Part of a small language model's weights: a variant of Muon for these matrices.
Each number is 500 + 25 x the weight over its row's rms, rounded and kept within 0 to 999. Layers, rows and columns count from 0. Numbers have three digits each. The size before them is the row's rms in percent of the matrix's.

# layer 11 attention query, 256x256, rms 0.107, rows 129-235, columns 192-255
101:487491471500504510506493533508472536526537482533455494532523510501478481493521487518477522505514484483501477489487533529466495488514545526486478530538489492526417491471458517552504519463520495
102:512496495511523477517469520530528497529526515496532552543486490502492489467493516532511546468518520559486527504528489451485536494481520478521538504527502525494480499484497484491483527473524511
107:517439520524517511483487481537501508491520465454512511528514513507540484461489528499526481514542506464512487477499522537497499509514492491511522517506493524534515512488458511526502486463474553
102:491514491520505456490515472543496496456530486543496479528465496489493463460517549514536535481541529521485506526512555510517543536515517492488517530522463491477448490484529500521486482543499459
102:517519510511481494564536502483487469497465497484490497503476482516519489542486475532512459520505528491513475498557501540499493522480482514519528514432495507489543481467477481495548514510465488
099:478502523499516492449483511489478491545540515520504473498485465517557452506486522435518522467520469551506525508529540494482455478493516496474521447460547502535524510520497503447453492519533484
110:443493491517452490528517515475498502494520512482455498552536495509509466484522457497496515472514494527500472525525529472522496538528486521489485504513503476483472517505520467474469549496498486
100:487471498513478497519512534486502525506527475490505503545491530470491477526522529520514494533510549505446520530540484523538468454502519482509492528456478477473545518522503466512477501489492494
100:510543475502449516468480500495490519521518523496484485475546489502493506468486478491491511547498540488486510503554491519480467468479493503463514506485498463514489493498472529523493519503399529
103:540543512544475521516498508525514545500511513493475508472477525494485494511535520480488501477495498503524449483510470493459479479496488517504487510518529488470510510545506471506447531510469501
108:494509494526513494502514477493462493497494539484529505524506518469445484491505514456484496511523456500457517514514508501485466509493499495522487463510503474507551524495495537534519461507489511
103:493536489478504502488470464505516495521470508551518521505456509507510498503509486465469486519436500510438468511501510473509511510465512509520434530496443519502508490490540519490536524541533511
109:504558477543490463522520508523486497497493466515514552484540509464521496493496513475466518560482492488526531525535572515512483526448520477486525545480506491521564480500460517449508518510503532
102:495503515524479464516539520487529505444508505517520533525487478468502487491480531469480507449483489480479463476507514508502529465469471533490508522486482486516502488542469524492489479484504521
090:457534493535528507540457520493521504511454503464500509497454458468535538486507513492516484487552512489505503507476496450545488535492522514516537475532495484454504491558502489503567506480497516
098:486470480482478500518527548506515504481511498469515498536521496480508472502487459539502490536521493514509538523530438523521524523482510504500545488513495494461507521525520527513493528446511521
096:474512488515505511487440488516536520483578468504508444496533497525527487490523459517490507495536485507491526510537482527485497483455534513524537474476487482518482515484491477487532499491513512
093:456467515485533521519492498489477488494490459490512489519525494471474570480495480508514530517459472509483485496517482500511507481536519482513511492474551516475526500558510465498516487507480527
101:483538501549471482489518490561485502489518485529482516506533481494505510484490498490530504539499533535526484518517553461535488491538489525492507474491503493512455508490474497518490537515558520
100:523493495489518520529488524505512481476502514473530488501526483463542499437519528539502487517459555475493551479513497516481517485489483417522518529502478527519529507549533516551489483492471517
093:490487512506521491508545489554495486478495470544472543463495452503500507501509465521461488459496506486473493490532437497505460530480502547498539452468472500504472475486513522456456514488488493
103:463530526455499452507434479544518495530502524513523523493456518515507484520500500480501495512478517450503505493507464496482515521532457511500488516501475525453485514527495515469525557506542472
108:474525495482494508489505501518505524474454517438476533545468500533525499503507521514462471494524503505518456498549501488544494492493489480493425535557485503492496456527499432498495496494480519
108:507493484468472482470517507504505489554495491469528497506478487441485491544528465464481494506464489442500506503513526523505514550516499517525535498456500507507502485496519454524488524470514518
105:495477496484499501513474503500490469512471483450505472462536514475536496442497538529522520507519468510491461495519479505486496529524450511460492465519524493474514478516507515529521519470499484
097:520534509489488502498520527495514482465494528541480471557491479525517538510474512515543504481489463496458527491494492497553480457456501508481515529486493503522439511469497506473531496536510471
098:504483478491516512506523480534535532523522494480489481463481496488510511512539582501482530494463513486491531458526526477482520497475517530504527499522482500503448511512484489511510510533467486
102:474504484474502488483460517519519485522509468498555508492512551501465517510459459532482484476506475531504473518491463526488469531529539527571509493490476526517495497511505546531484472492478479
101:509462525473539509454468493511500516491436480493545483483491512523484509492503505514542523455499490455478505440518535506499506474521467484471516504514560506473515463483511511489507525501518517
108:483491479471463495498475508498510520487479490490528480492552504465501509575532511516476500488526509469514493490519493481466483473504511482460560475507507483513505521505502520501498479527529533
098:468515537463545489512500492475532503523524513493524475465457501479489505516479488493498479472508473506478465509537472522511506526491523517547525528460489481519447461516507510497520500476502508
100:474448493499477539477561507540498497461526521491460516485500498526492478515516496503490511475525506489497488444505519489447472482481469476488498482502539485485529468517458546508524472429515516
104:514439465551504494505504506454497535533534517474456495521484543484507462561463494502521499455502516500550478488503519490453515464517480494531503472551510454521490522513454521498457534512501495
101:485497515447445473483512487520516474530526491445510519484487502494504491501499485499475493482486491513560507462534493478431492507459524512511531527487545474490489542462489527481496507469535504
099:501478482458517487506491487544463482517470489457499517473527500482481511512496491500498541497521515520496496536527543510479497524503531465527492487499505442494503489529480519480544532509501506
106:507471462480499557512490504509481472512498503526514511493513496514508542440515531520500498510465510505474472505477517495499468552511491515522473523490513524504507511533517520528507489521496533
093:534452527501506506524470508493495482519496522503518524453512480532490502557513518487499470490485478469523519473478483507501552530445529523495509469468520469506475486483543461499502499486501494
103:525514490573496494513487514511471493460463544458465477533464481480493470526488518511542486505479520503503495512470519491514528461511511481509494506541491486484534457497513491477503504542498471
100:426478529509495493534467513554479500508486464514509502470535515488501477500516467538458539517501552528471501508506483480519532541527509487476514516429443494499540502521532481528532499461516500
099:475537531501513493472506508505519519503483477529485523520522473511522482477503528464558474497485519461564492504505469520478484513504486483480538471501507518485504452507470495499513488509487502
100:507484450497497498534487492511492492499487511468490540491440498516523468521496485530510482465465475491517508510503515492485471490436477511482522531448485504502513530496494511511496493550489567
096:509560459523503502478474493477482499486513477501495478492498478526494553464536498464488481468521500463497489454526580512527469494454527508535500494533478514483527526514518533549511487489512506
097:512471497520500470510497482506497503511499477539482524493479512516502486507488507507459484470491463515527493458505497477477496483482517479533483524432491522569477499481509514466447528468500487
106:490474476536501486497517534497498531536548452478531564497501522494494529492502532476532480466477546513485478546514506479515496525495513525530473458543520486534526522528494520521526521525508537
100:494485507493491499501490508540479494485536486495471500505522522506501505476531527533567524441493511557489500519476491522487534508493506526507484520503483465489493547475487494497423479537485481
110:482507552510532496477504475475501476485505566488491531481524514472462469522469512477476473490517481470503501501452499454508526519556470492534502508493524501465507471498522501508495494509489520
101:456492536502518483507468501494493477480499494536487527479513526492507503515511510468505493560525514574536489470497495491492518502507498479534510462480443504493515499488494528505485480502481459
102:492512464553515481496485513496524534490545491483527505511462513510497484549518485491501446438510483463489536536446459484500503512481524483522486474521496463473524525495511509517504514474509531
106:471457517513460469508480488521527516574497519449491548494489514501494539485478543451514501546540520539480510506479435528445488500520502535484454478493524488499518522503501495491489522485529520
104:512522480512496479510539513560506520497478505557507461469489485497432490474493487490495489501505500536497521522489503484533499550466525527475522503524454494516507515491511512488537541495536471
102:530489479534481533539490531512519483515507523506441512469509489527507544491446524491493489514512532472486494478482511478479489472513486525474463509464515500491498500492502490513489559482463512
097:443520543467522496512473461505483502488490531491511510503449516476499514475505493505551506489460486513491486459502511462509489512524495516472506495498521476502431497487500529533532505471485502
099:508443522483461491519532564505483537454518482546499458457517488520444470537521452512490512524498519544503474470493457504501514535495483480529484466517498490499469529493541510503503458483555472
102:478472503481496479474528482472494504455480515501504461461520467475483485542478511486494512498483485547516552494498506487513496562476503487505511459482509459508556527483580468483504482508508516
099:533459511533490490459475515496490522503483544480508513458527502513490498489516460557439489493474519516508498536521510479475471493519528501468465491477494512554494487499505477465524488475472469
102:529502512502534527517506524502521505464534486515488530518497504483470510456478498554504510497484497521506517535529491479513533515514492533490535473494471540529510512488448521524561488480476484
100:516478514532523497498468487508482513517493504490508524459516501467457550541470504548502519475498496515518506505516520483527495483507496492481473453517511462505552533485469518518455469558489480
101:456472478550528484522493492510496502474534490484486505492530463491503477482519522504446486454543475541498502491492445439464494497495497537504482499498518517440546502537530509496496522524481499
098:508455502521516585509488484508498511487480487539526448531514484508495526509473528523518506457472505491476480527521497488508500493500509469529501504504507471523526539477527474483517495508466495
103:504500463447466527513517519501503473554486491507501524497472525511509560497540464456460554544491494523486526523542501524480527510499515516503510488500523509460514488451475462516476529503530544
094:462522505522518468532535453482499526514514504536497555503492535508473513478541535487505511462527445501506519513485497515527520480480517509503477465480507471493487512511470496523526494470503457
114:462536506566562519543483537492514524528523557520542516466503487498449522525468524524498533480527506528506523473536503508519470499503478479469475496451516526491529487493501535510488453477486493
095:504488519482471487460494504441536503487484484498485517477482532531567465501472522494521456473494506517498540489494515508500529506493507478477497494506510472491510532554538514537518459489480478
101:476518470481490499510497529478515477512512483518519514544532469519506500533518477484509475440485488496477490463539485498498523522495467481469493524534471526485512495486518502502488474463526533
101:470539487514515484509461479437462509501476530515508484498541497450513536521517510462485488526502485493476558484495501498481502502524471530492485508502507507484535499456551465538531510533490520
100:504524545484518487493542505472480510504507506541500502545545495519499531491467474502501507504454517540502469475529488487472490500537505463521486504510476516495495528531536492493509497505452519
092:492448483480511504460508528488498452525502464499539521481537502545532488486518492554436546536517534520496515511514495519487459513505515470492464516465502512495534493470506525471502489530474495
102:516519495487517514515503510476498534552564549467499527524468463513498454501483517476530496491492470478494498445502520523548510471463505508500493547499529543485489473495534495509501485535496508
101:490480451487489563482488551528474523480512510513484573465491481454521517509522515496501482487501487492480477521487525492490522525475541513496521483511521520531489504510518523483509509487469540
100:531463536525487495504493486541441469539463461491497490513457500505509527482521485497489442485491539567518509468500477535522482485497474463511521508491519517489528502517489482470556492508512471
098:507514535512517492519478475467511496496546541514505454530531480465467501499461424483510498489499455512497522504498487496535539494491486497489497500479512462485509534457450507515478471539500464
103:519501528519515504488484494523525481505487555434510515522467552512524467522528457459533512524507482485488469504517445510460527511514520507492501527500502488512491533501470481490510524475500480
100:495510532423488474503488505491488512496480498466520517493407460518507527507486490506500487457459491515511494533488498496479531497526471548471515482502469500481498531539506526544478508494444508
098:490504482491452517524501471511480459530532517510508492497528544502535501487505508507491505562516519457535502513464501511532523499504494514520460491509484501507500525528473497494498490477503499
103:489480506511526499517536492498472502470537511525505491503504491505519476527496497498449480434496524549474483501507499507530527478506511467508440478477500519481468464499509473514507506472515495
104:531519489531518549489499484503489515537530513501490494520518528545527496470503482503506518515495479521496509495486512469490474493442524493523516517523497488498528543519513507489447482514536505
089:526533499558491488489498464527479505523521489516533475476507538519510480519504491482480546527491489500525513462563509515514554517490432530469515517558451460453510514516464516455472489463513540
104:510486467486481512454482484486505451490541521467519487533477479511526506482491462507481489525531504482446511495485524480518528539487515519510462496540483491509496519495532523483487513521532486
096:500469450494476446518529469495525544497524506518497475533531504514509518493495521491478538467456493534442520503486510484507496492474506464464553528474501479440468502471506447536492505504491514
097:534498492447477518501520505531461494533496500467482532479473487465518492513522486480509490465542453535442512526510539506499494495486545542529501459527515491523518532490507515457461504505515473
095:471529432459482496506490494486535522522464506541488530483453548519503441517522478505511505500464506534493486480483491517491477501468514529498510537514476495481463474482525472509488482431536524
100:484476508508520494545463507543507489506510510486545525492505441507515486502478517525493514518489492547512534473499504461527493512481486512517565485490476485506536485491513511454490477489500530
099:478529496506505486448511550503463462494531524493495484497510505501524482495516524507498533527487481535507451517503495530505500476503491487489484488492444456491473506474517496495454476509511521
107:487533503512502500515516516504514470535517497527520518460523527477509528493535523434483497496545474531510477489516524515542497522494502520456542441464506478522510475524458561488522508482507525
099:535527493465522494501479457495484517488489502508484488467487513536476503533512502512503522466489511513469455502517507494475507532483456470521495485534483518530469525455503510518507460514518504
099:505541533500511492490507481500465493566493491504508518492439531534509460525513494454528464487503466482497513499509532526524472535496507487492491522484503523467493507520474493474468473505535509
099:507499537543489471450537504491459491493477524524492487517502459485512562521507471491526512512499466456490466507534469491506480475517447526491522499473560499504521490438484501497487521483535524
105:423475490507520457458516528530478462499526479475480446495461521498437502483461508445512486480514508503497475486465496476492508514535511496484502462497570509461506508544522512505491487505524518
098:505521563543460495445452538555542469514468502548448484494488533526497497479518498488509473496501468490526504502521503512451466502518507523517488494462507506493493502527524514457524504490464482
104:505533504483516469477474498490483463498532518474518520511517510515470472502500480514492499533489517508503516497486496512465526488518525449518553498512544506518527536592495536478500480543493499
092:516505528544533484491475491488456529496496516502496495516511482506465509469468473485474497497480501492459516475467507490496505498537530518478500499509498510465462498555507490502498486549512511
097:460532498522510508513509495497507483539530516530546528505473516494467479517494511523544483480485478480488491498536544500521502517498528542455464519515494473503507490528491544532512520497473488
103:490526512484533507513500506500469500485580481536444488512471497550534489492488479493530517525516501460495513472508490478511489502476502516491511517546509491505507523485477494484524516513491456
096:482514524494540509531475535487503463490497478494510506480530506463450541543499479442524519518560505467495495492500469490466511451471504495506518500498552498503516519503464491525558560502483496
103:537492449527450485516499484520473497559496490507497486524506527459511493506536501475492477493527484529521476522510469501463513475481498517519485488517502503442549510488473461517521477510495489
107:464486509492520499471508472520447510440490492485461520506538484507545506498506486460495512477531512473524520486524510522462513516531480494487502546490515495487520487493512513492540511458486511
105:527500470469460498500473474507491505499492511540510500560540552470512488495511504455449499490504479539497508432483452486505522489511515488484488498547522496457535470512504495521488479573504471
098:476486521501553501469488475473468496516446498533504467518473558518564483498479519523506513465575521531485534493481485534489473484504505500525459505481512478480503455459504503490510505496513513
103:483553539428536477502516521520466466493518544493451459545494528519505532506473475478513486481503490507511498473455454496512510520496520494512486485477505562522503477481468521504516515515483489
102:477495482477527530469471450511508525483479523555490481515471492505479510453498447476480549521501498519551562525486510499498512492497463536489525496502518517470511547512534517445506526487501496
105:534506497500512499482518492496510487516486482515515503446533473491485565480493492486486505524502527514508518485509520451530513506519539526478497537522512519474492518490473521458502488501488508
094:504485524496499492490505485460483504528481535496538508512483533558503502531479508523526490528458511474517488480483508480550515509528491477464504467524504516508485527526486506475501436532460508
099:508521552446478490529487487490500518477528501483429463489493473481511506511481478528483529503540463531541520516483537502467475461507523512474533478494498496525540510490490479519488509514504508
100:514464477508522491476483480507512526520506528492503465458502479537551488499516515483513498527474506456505479481465488510494518515511539541449476539501458505508452508517501498517494483516470471
099:491511486480560486504500527510472466493504445456513435486508469502478499500503496497507523475495481475473485484481478535503521513483467507436495474508482511469529486469518514524486481522522577
096:508521487528500470501456503546499460509550503480501504537493517539534516557518512501510484496476483518480517511485540506513510437475514439514499467495488496526477541503457489500561497480521511
107:532493479498484471471522480487508504522471484519495455503541507521524477537513469524512501534474487525482499501501469441537479450530507493518544538502494503489497522482459481490529518501531465
# layer 11 attention key, 256x256, rms 0.107, rows 129-235, columns 192-255
101:464494538475491497474498504545495550509502490519479476483488489492477525489505472492450529533514509493516523495489503552478513494471495493536525498538479510530467490472443512530556486507482559
099:478497515540497476442463498528500460491518476505534511531511480508473557418514503493533498486538524515478535482480536499475542530497484511494536534537533472475471487506484486456496545493508486
105:473432509522534530474513482513508525483474498433494535513491524526523489514521421540503572480520549471528512502528510509502501502476534504517501478491492487506518506496452510479482538495488503
099:524505493518481468489489455518478455490485514496526526465479523453485525506532539483514473518555511472537516497511529477532534567466523467502535538498533510527524464514506543530511500540480501
103:569505468517499543481454492511486512467515511503501519525491531499513471519510522455535514485498519503506478548533440530519497490469523542542474496480487539481480543476483475508534485490521482
099:487484526501509491469514509507507465468485567500428444506503551540549514530488490471510544496490538517493525516514506496502494500505478486511509478487491502509545524454494507491469511502526475
112:497493534492479488504524517481483498508490493477496533471539498476521454463522521517535528520510483476493517501503442509491476540494518569533498472500470484494519527459511516547532496534523533
098:482488533506470545495498501468485542516491513482544465501494500479508452474510475512522472504501537495467492510501538502550510518503484502498518452497508559490463510529478522516478459522507513
095:515506541523506460501489512523465512512500546465520437439492479470478507492462502526484510534498531488476502471481513514496461521483525508501531502467494500524474471519464497525521479491488476
101:521493533505512519491494532472519515499555514499515454521509528542476494528562501480500484469543446514477495470512524485548492503521529506465464521489526493479492526513518532484439504526466524
110:523512505523531484481481512484472515511529498527518490521515503449461507530490450499504536491526532527478518489548479517524472558514513520501517476505512527515524540468482470537528497482488502
103:505531497487512503503459515506519479510502488499518493494482533512504504456517513461487485564505462524476483494541532510489490521539476480456457462518525481519495485490555500473478500468520510
109:510532479516505448505514492536497509504499456470553526544527520539517507483473488518495496515473470502534527455509534546498475515485552498501454497488531494505512476457473484490477455503551487
110:482492509527477504468530518466521504496479506500479447497501524477484513451511510502475448495469497435471496542508496468560471516460504500515507507520503500488528514512468474505500481482542526
089:497503477539525522528480570529457475478510478530508475486467504516481503496524456535482529498503498511481508465496507526469510508536492504489516498472465554460500545475501496546515487502544489
101:495496490463493460501534520536463486468495507499511489528498491488508501471466485494498530528482484483525560484555535501509493471523463488536502510516486526457509511528475547492483529452500525
100:486469495480515498496468442527518506489540547445512500507553454537490463470555470513518489466507471435467508512515542546526502495488505509507543504462488484556495526520510518509546486499468490
088:478482497493527489507507523497508493482492453540489512508479533524507536480505518509533489482507512454477466508544498506476493490561524481509495475488497457462525497517473494476512491519476478
100:528502498475457474511544486549494462483495525510539484507522470495536491554507492490495512528497513516531545485490578506521499513481497510483516515472494527500516503495475512463548457516530499
105:483436472498451506538475515506502492460482486436522503466525487482501516456497499494500490485495477522477508485503525497532504488509529449488475508503526496538485532509534516526451520482469450
093:504530482515499488455526521541471516481496531489506534522536478518519500523479476494506497504539496493546466444559479473499459515504501512504481518472496522500472468522523489470508489520444536
106:514500519482524518512447514535514480504499486507517561508475518541458507513495509528498493502499506511540458468512480528502508503529501459478485497461500501476457499556463510474490550514493530
111:500469491516535492512571481432468506527511503518477490512474505508504503465509512520516486502473475497510518519512536498501464528503501525491482517520503510484472511491486512442517466457492502
102:470475500504504503472499483488510510537484522450573474505508485477451463495469495496484505503493518460493497502487535483469499467516484548518464460489490517477518488497461500486533509517462528
103:503455497515473527492496503513486500506520505462496458502504518504534543473477499502478528488474473534515488489509469523504505499473497509505477521455456495501476506497507484546518552474534496
095:476495477497501527487511509521486479446499496537466489509536453464491521503494506507502553517531503491520499471456494554480479518487492524529505485513552500513467532509521495499525512522506510
102:462497481506484490535510509523424543523483519480515467510480546504508555523508518497501487492564525525494511502505522518445460515523516533500544468463519509496518521480456522501493528473509496
107:475528485473502498470481502540556441509472529469561526488520505508503507499495504502462510509496484497500523508499482507469529515511510508549519531473485488502502497527453524503455512473441448
101:521493498505510520491520500506508533526468487487502495520535486531497484495471527477502522500464511512534488539506497472495502478523538510459545533499538471521483499513494528502474527549498516
104:502502476484445481518477504492508491494491463537524468506486509519503498577509536518500499501492494461517533506477498522484469495542476507477541472493441503507540488503508458494516446514470482
098:470526476490521519497487510522486486493522538524514442472551508510532487506515518507511466462522477484489484493507508494484482490471454518551502535487459517497486479500476518504443538506485538
103:535472456495467529462533528512480504452527476518478439486523534491467489503522503513493496527483478494534432504488483486457487486486492483533475533537503483495461539515458527502492520497511515
101:530490520484518489501474497472502516520468523505530482549493480474452473520487474507482546476495462504515448497510509517470523516486508430543473527498488490532523479527472483482490494510479461
105:459519485479477467505504454498502441494517495508497441504512507534498450495506504500503528503495497488520524515521474479447546478499513497536510476486544480484539511464538511468510497515475516
095:467520456476510525492505518485521498501513515503536495520479503540509500472531528516501545520534532501483519560474501471473490542478500506567499486425473496520467505511491491488561518525500530
106:435510488505508570486540489531497474504483514481493474504484504520525527508513523527481487490481529496456483530485484504536503518495517497463465546517508505504490516476469534483534479506467485
097:467485555546497476503485518497512538500529501527474557508519463475505505496529514442552469489481553517536489517504485505522523494506476515525532521481491532469470509542504484491517546486464530
105:554517490500533522524502536501484483495438532479452488519501489456484468548494497508531507515479495509515461496492525480553520509491500497505495538539530567488503458456534507493491485515517506
095:499515526458479465481506538517461482508484500502509484468537496501484517487534484515476519528483511465496492515516491505524511490524494475479449514510476517526516492467509450485505503504431547
103:493480539526504510475520503519530491485518477510451436527516464529522492508504507480548492497489497502502475565490447543538512538477519460433501551498468516536465498469511513519466515519472509
106:502504472505499491482498542452506494503516489484461497520463520509528452508484475528502470521527523508537495489535486519515484457502494462498498510507501483550465537489478508509534515486490543
105:488515455513542491477527503508509527439531467491525503530505523477468517502482534518491501466459515485458488528515543483499485532531513470515479533497476503502534530467499537479524473462528457
101:477544455508489515508494498515492491480476480531517471499479494538505465476498487508478465462513483512476480436514504495504477428479478494505479529527502530532509528463497531427483502484478510
104:515462527468472466501538568528497441522488494489524496532543498492470494538488474523488481433483494508471494501530533497474517519513487505493487477528468479546522519484518518531477509525487533
104:462511506479462459509501574500473488500511511485469482519502524524503519489530495497557463495558510491510524492480480500515537492473510522526485513477546533482522517511483489526447495510529487
105:453507495486523480505492502472474460506482503528521529493519504497482474496477475496481490475524495555513467496480486461476543501526529513485444558509507549465513459479558475471469503532511534
099:438483496483542481532497475472521474478468496476505552497523464477483486464518488474475505498489496553532500475545458503513564493540485462492453552441501506502507486499507478487484469526522497
104:480509540483477494454488488471529532510533524508518583516439485491491461485503499477487509449515476447485460499448517484494523507512549497526506501497487497529494548497499512501484486461517516
106:484503504502465491474486510541516477493483535500500486521513503555511535518480463489515533527475503560503510510520486540519513505484520531494475530513554520494503522475518480482494530512501511
104:502489508464484483519535474497512520496495475533505487480490490456472488487509512487501510519528512504547481432465521518554504499500536519483513495483495511516482518493478532537516475470511519
102:496512472484477565474490535517480479490490546528487516469491471535534552491467531531449495480522514468491488472495515496509540493516505480476452528449514538482498521480532484535499546486490482
097:486506534483513483540496477496448487471506512483482532495478504515514478491548507499516492484519461512497493487527509520507472496476467440485529471531516515517507513528510498498497564486520530
101:509487495503520498520538541510480520531459539528478497480554461483481490538511473535494561511481513515551470489495504470487523498491478477530490478532512508505473489489531522470488481542501490
100:501493509484491476485554501488501472506474468510510469505528493482512501542453514500519442496480510513545502493510534464507535522510490522501500479495490485488448519494544529467507489541510520
094:527527527514506516479467485516479589528428561491452520524493503500497459485464479524502534486457545485534480506490510516516469479516486536537482497498495503526567506514507492491507518486490500
102:485485509510497491472505467510537487512511500521497493502478506483510517454488520483523524487514495452507533520515494494475477557510497539497499534462494517523514502539442468483517518456469479
096:521548508479481486506473502506450538505492464524503547527531490470484506556494473518489512422500512511515516473523532471510501528473500477505504493446503456484519473437470506520461496510460491
103:485484531481495510493534529514494526505488479470500504493515511534495489505491499492465513509510487489480480476496461495486482499480505502515522477499527505445475511522505455484535482535493520
100:486522486501485516511526497492509509537470515513523481494516503455501525513464474519476478483468450476527477507526492484499496481496455501510503553526526460484475498524486522474501519522494495
099:480515464467500534522545528505471499526568509528477504522507546497456490559498484486496514545500503505513519515512476526452534517533499530519522519471510503477506521469462500436522521512489513
097:502509514528487511494554483522512512478511460505499518499505545565456485487514503463460495465532441515478501470523510509522480539495483498470508535505518501525490520521485491513504465502507495
117:490500470509499506488520518482485518504517538523488529480517513530496518506486508520484454482492529503503498485473494485541508508519502480502466513511506518482483487470472518463470512489533461
099:484467510532493505459468518485478500429470503520473444501518527509510529481502453541495512503479469473522528478484566518461526479459502455488516487517496497497482507502507494496503471503506494
105:494496494497528503499500493472519484523516487461476474488502455525506493500480523455522545474462505481488518472506509482499500475508484462486507491511475468486517500528483513484501490510516497
099:494482516471489493497518487458477494511496462505544538499496476497489525501450526505493482515479522481489505525479460491484498506499520488503520475457453524479512511472538485495508513485522473
101:505527469475529509495508528519460489516501475492458516488533503501482510529486468502575533511475546459478538519500421482482488460499490465500459489491446504484501514494543476474485456511475487
092:504494465480513503466503505516510511484476454525503514487502513502511486473480475527501488537524524537504498501541463463518473512484534533470495496511527488522488492511527467502513471519450477
101:552474475494506438497523522502481527547559491505463548480501490529530503466533486481513495512521477567468516511499499517501505474493517489480490503526506495449499489518516508449488506446467511
104:474505497498530529499523547482500504544539509545482503516530463462536476542476458531528511502486490507510506495493486491492455501497508463534489500498500537497515467504504527484569516546455552
093:570483485488465493509520475502495487503485469528536516473500535505494528524503480476522504478538565523465511496500528499527512449514498502547504492495568502498541517474466434498574489521499470
100:487546525494510485518498558504508504499547513475492501506545520519491498484490477483528513505532477462495493516487508440532496496491512527474543519471509469463508496548461488503525498501507477
104:542487466518527528479460483475515495479512550473513521540495503527505524528536505467521484516527522501484488502476506516505496529493522538463538574496490467506487518499474500479452506508500501
097:508504501475491486494469487488482475455468499487481499488470463477527556511506543471533530465476504527516546524538517479506523478553554538483478514520491511526498505540484554501496492496476554
100:491519470478487473484495515471508496508512529523446513502519478499512549482538512491510520521492523478540525555478484505557566472470483523503489543446477478475475525480483475519519517494526468
096:515491482517472511511460532535502477552497514515478507503535506513508457482498498477477497473478509517504449517478544476518513504478480508507494455521469498448505460487509479491526484529498499
105:528527460502516477482544500531463515538496471507481540474496530468493469527501482504537531506466493543501497475500477506499504493519516527540553516520552482532488496506512509447461479507538483
094:491493495515507496524508484516466466513525533526488478468494553488475483495534495498488540512527521481501534492548514540526563527477517463515516521480482514523507457471489522463472473486529530
101:510465461496485500487536495442508484449522547481502495489493521445525536473527481484523498507535501516510521491468525503483455503516512523545472436503471471484468545443523536476479495511541485
102:469531447506474492489505480499497508503542502519473487481543513481464494502509486479465508476472505510481498495509499463537474460511505497493505475473480494466531489524511529574502478504488545
095:510530487446485504490525495507485488544526534493486513482470488481531492514464500474506503487507506478489518508556485508468503490516474557580494514488525508509517508522500503454438462501539501
094:463492536517478527506544503463545522561507524460482505488454492498507508476510507472507469531493458526457507529489488486540497512543484499498519530519485500522489481477532546483541505478489572
100:494544537520508513486492532492511490513493476531519518541487471517531501466480486536491479516481551484504482449537512465548495477521462479561567523450510520510556474484501514509547515460488519
098:501507528488528488520502499511470517510502535474469517486525495495514495463492463501530535520505514561515521496519470525521492468495505506481527512516472514504506501522523494507507479528494544
107:451505516464520509452508493509514472488502517459488505517504465498526532507493537466522520480564564474493491491496504495555485490490468494484537486472488456528506468473453484527491509457508537
102:509506474527520481512469537484504540499537482496515536530514471452509535532528504533462506509477480516492488540495499509450518524466498496524473481539477457529497511501496479445521491478503522
097:556533550500534506469510507513526505497507486495530509506478512506522455500532559531529519498490481486494489545506532520478481516472536490551488476528498497494517521476443505483480475483514481
102:520486481506480517460554494461476488475472514511510505515525485516495524533493489463538525485516513496509507523527493526476473489499490530471535488522522508455546523494460526474534495484536524
101:502502488457538444484504529470494492473493485495487500495500534515520506524478470472520545521553480481499451513470541482489500485531545499481515482510480520472509494555513539510512506526499511
098:498524517482512519448499477498516513480499530505501488500513515566507482504496499490504486525514475561498472524497513491473501506486496521509469488437535524504502495524480522515501476452527490
104:469487542497531540467505496476497527519473467497507543500433505537541483493497472520507493535499503550484508505507509485510521463521505525481507510507521465504507502520479523501477492537521532
095:494541511516496459450452524530472493519487543516467538533487539486481543471560515470486521459474510486467473537445531468499520499478485500490548482507503531508509478502505478486521472500497491
095:506514520495523499525527502532540494539496504508479516522482544477515494498508503507518527549508512471477511533529496478506494490482525470487485485507464492458481544526471504522478530499476524
112:537490498495521524474499512530492471517537515500487475478484510523512478485501526471483500514545502477471497476524535538493461486501461496484475459515445477516496497477465472502508500515501477
098:493492510463529478514439467492502507522490499500535492496532476519498512498512526495478503503502512513505528503475528472473466502460525498522558506498533498445499524513462520515544510536541502
101:490513485457487471472511539520530506523493520464479458501537473502478481491530518494536500504512466496497519535485448461501534463503537505499516476498510491479459545479468489496519506493521497
106:463482522508543520464479476513504487479476494545495540489479481512514525485536506504489494494497470463523475481539510493500525492458485497461470528523532486488508516475526503487514509467461503
102:498469479492514496498524502490540515513511511529504500515511501464492514475510489457495456465532485552541466475487488491497530464563515505500491547519532450496540513478492509507488462534514474
098:498519514498529520451527496490507471469443508515479511496495484476496454503526511494502501427539501502466503505495487522520502499493502527499513492496474485516513507505487429505508513506477465
104:532519535481550486481472486519496448474508522507484498493505495480512529505508532502519506479504480503491510487477459487485492524503523531478493485490510503526526503461516478498463475505470535
097:473531476484534543485518502510519474497474482513457486475465465504481481488520505528461521515479494508462503511521463511492552472478500494456513503476480459497485532497495488487490515491534464
104:502473510447540487541484464552522490514512497496516527466519452496448486507466512493503484518429549439454497550531497481514490511526485455522517508503519514516519539494522490500483532498543491
097:530455500521474526520530522476494488549457526531484516491531487474467557490467499498484506516530514496510519492443541510496496517531498503465480517523497470481481522515498496468493477534503502
097:469537491465461527487477474514494507491516513516458451517494496522528487498508489545527551512506522493490542525509515477483459477526509493501536469462497496499521517462513496520532483505512482
098:536520485513512502482528544529479506500493469477463467477508484491542519493482469505455532488483504504534482473476468555503526491516524522510514502543458530488516472467510498552499463502512540
097:474530506453474511491482500506485548509517467470456519437490487516501467508490533500516524500471521451518536511482492478456498545472493485493515496492510492485518466509520521521505503532482556
101:479504514508479519506453513521557502514499515521492502487509526580540508544480492505477499484470496528505525506484530495521510479495496457493492513492516502502499531499489513472520508511486520
113:534475482518490480523475499516501509552501507528508488513530504521542447532517499469524526509532494520520509484505490498505473444515499485530554468502477515502484547504459518470538498464537519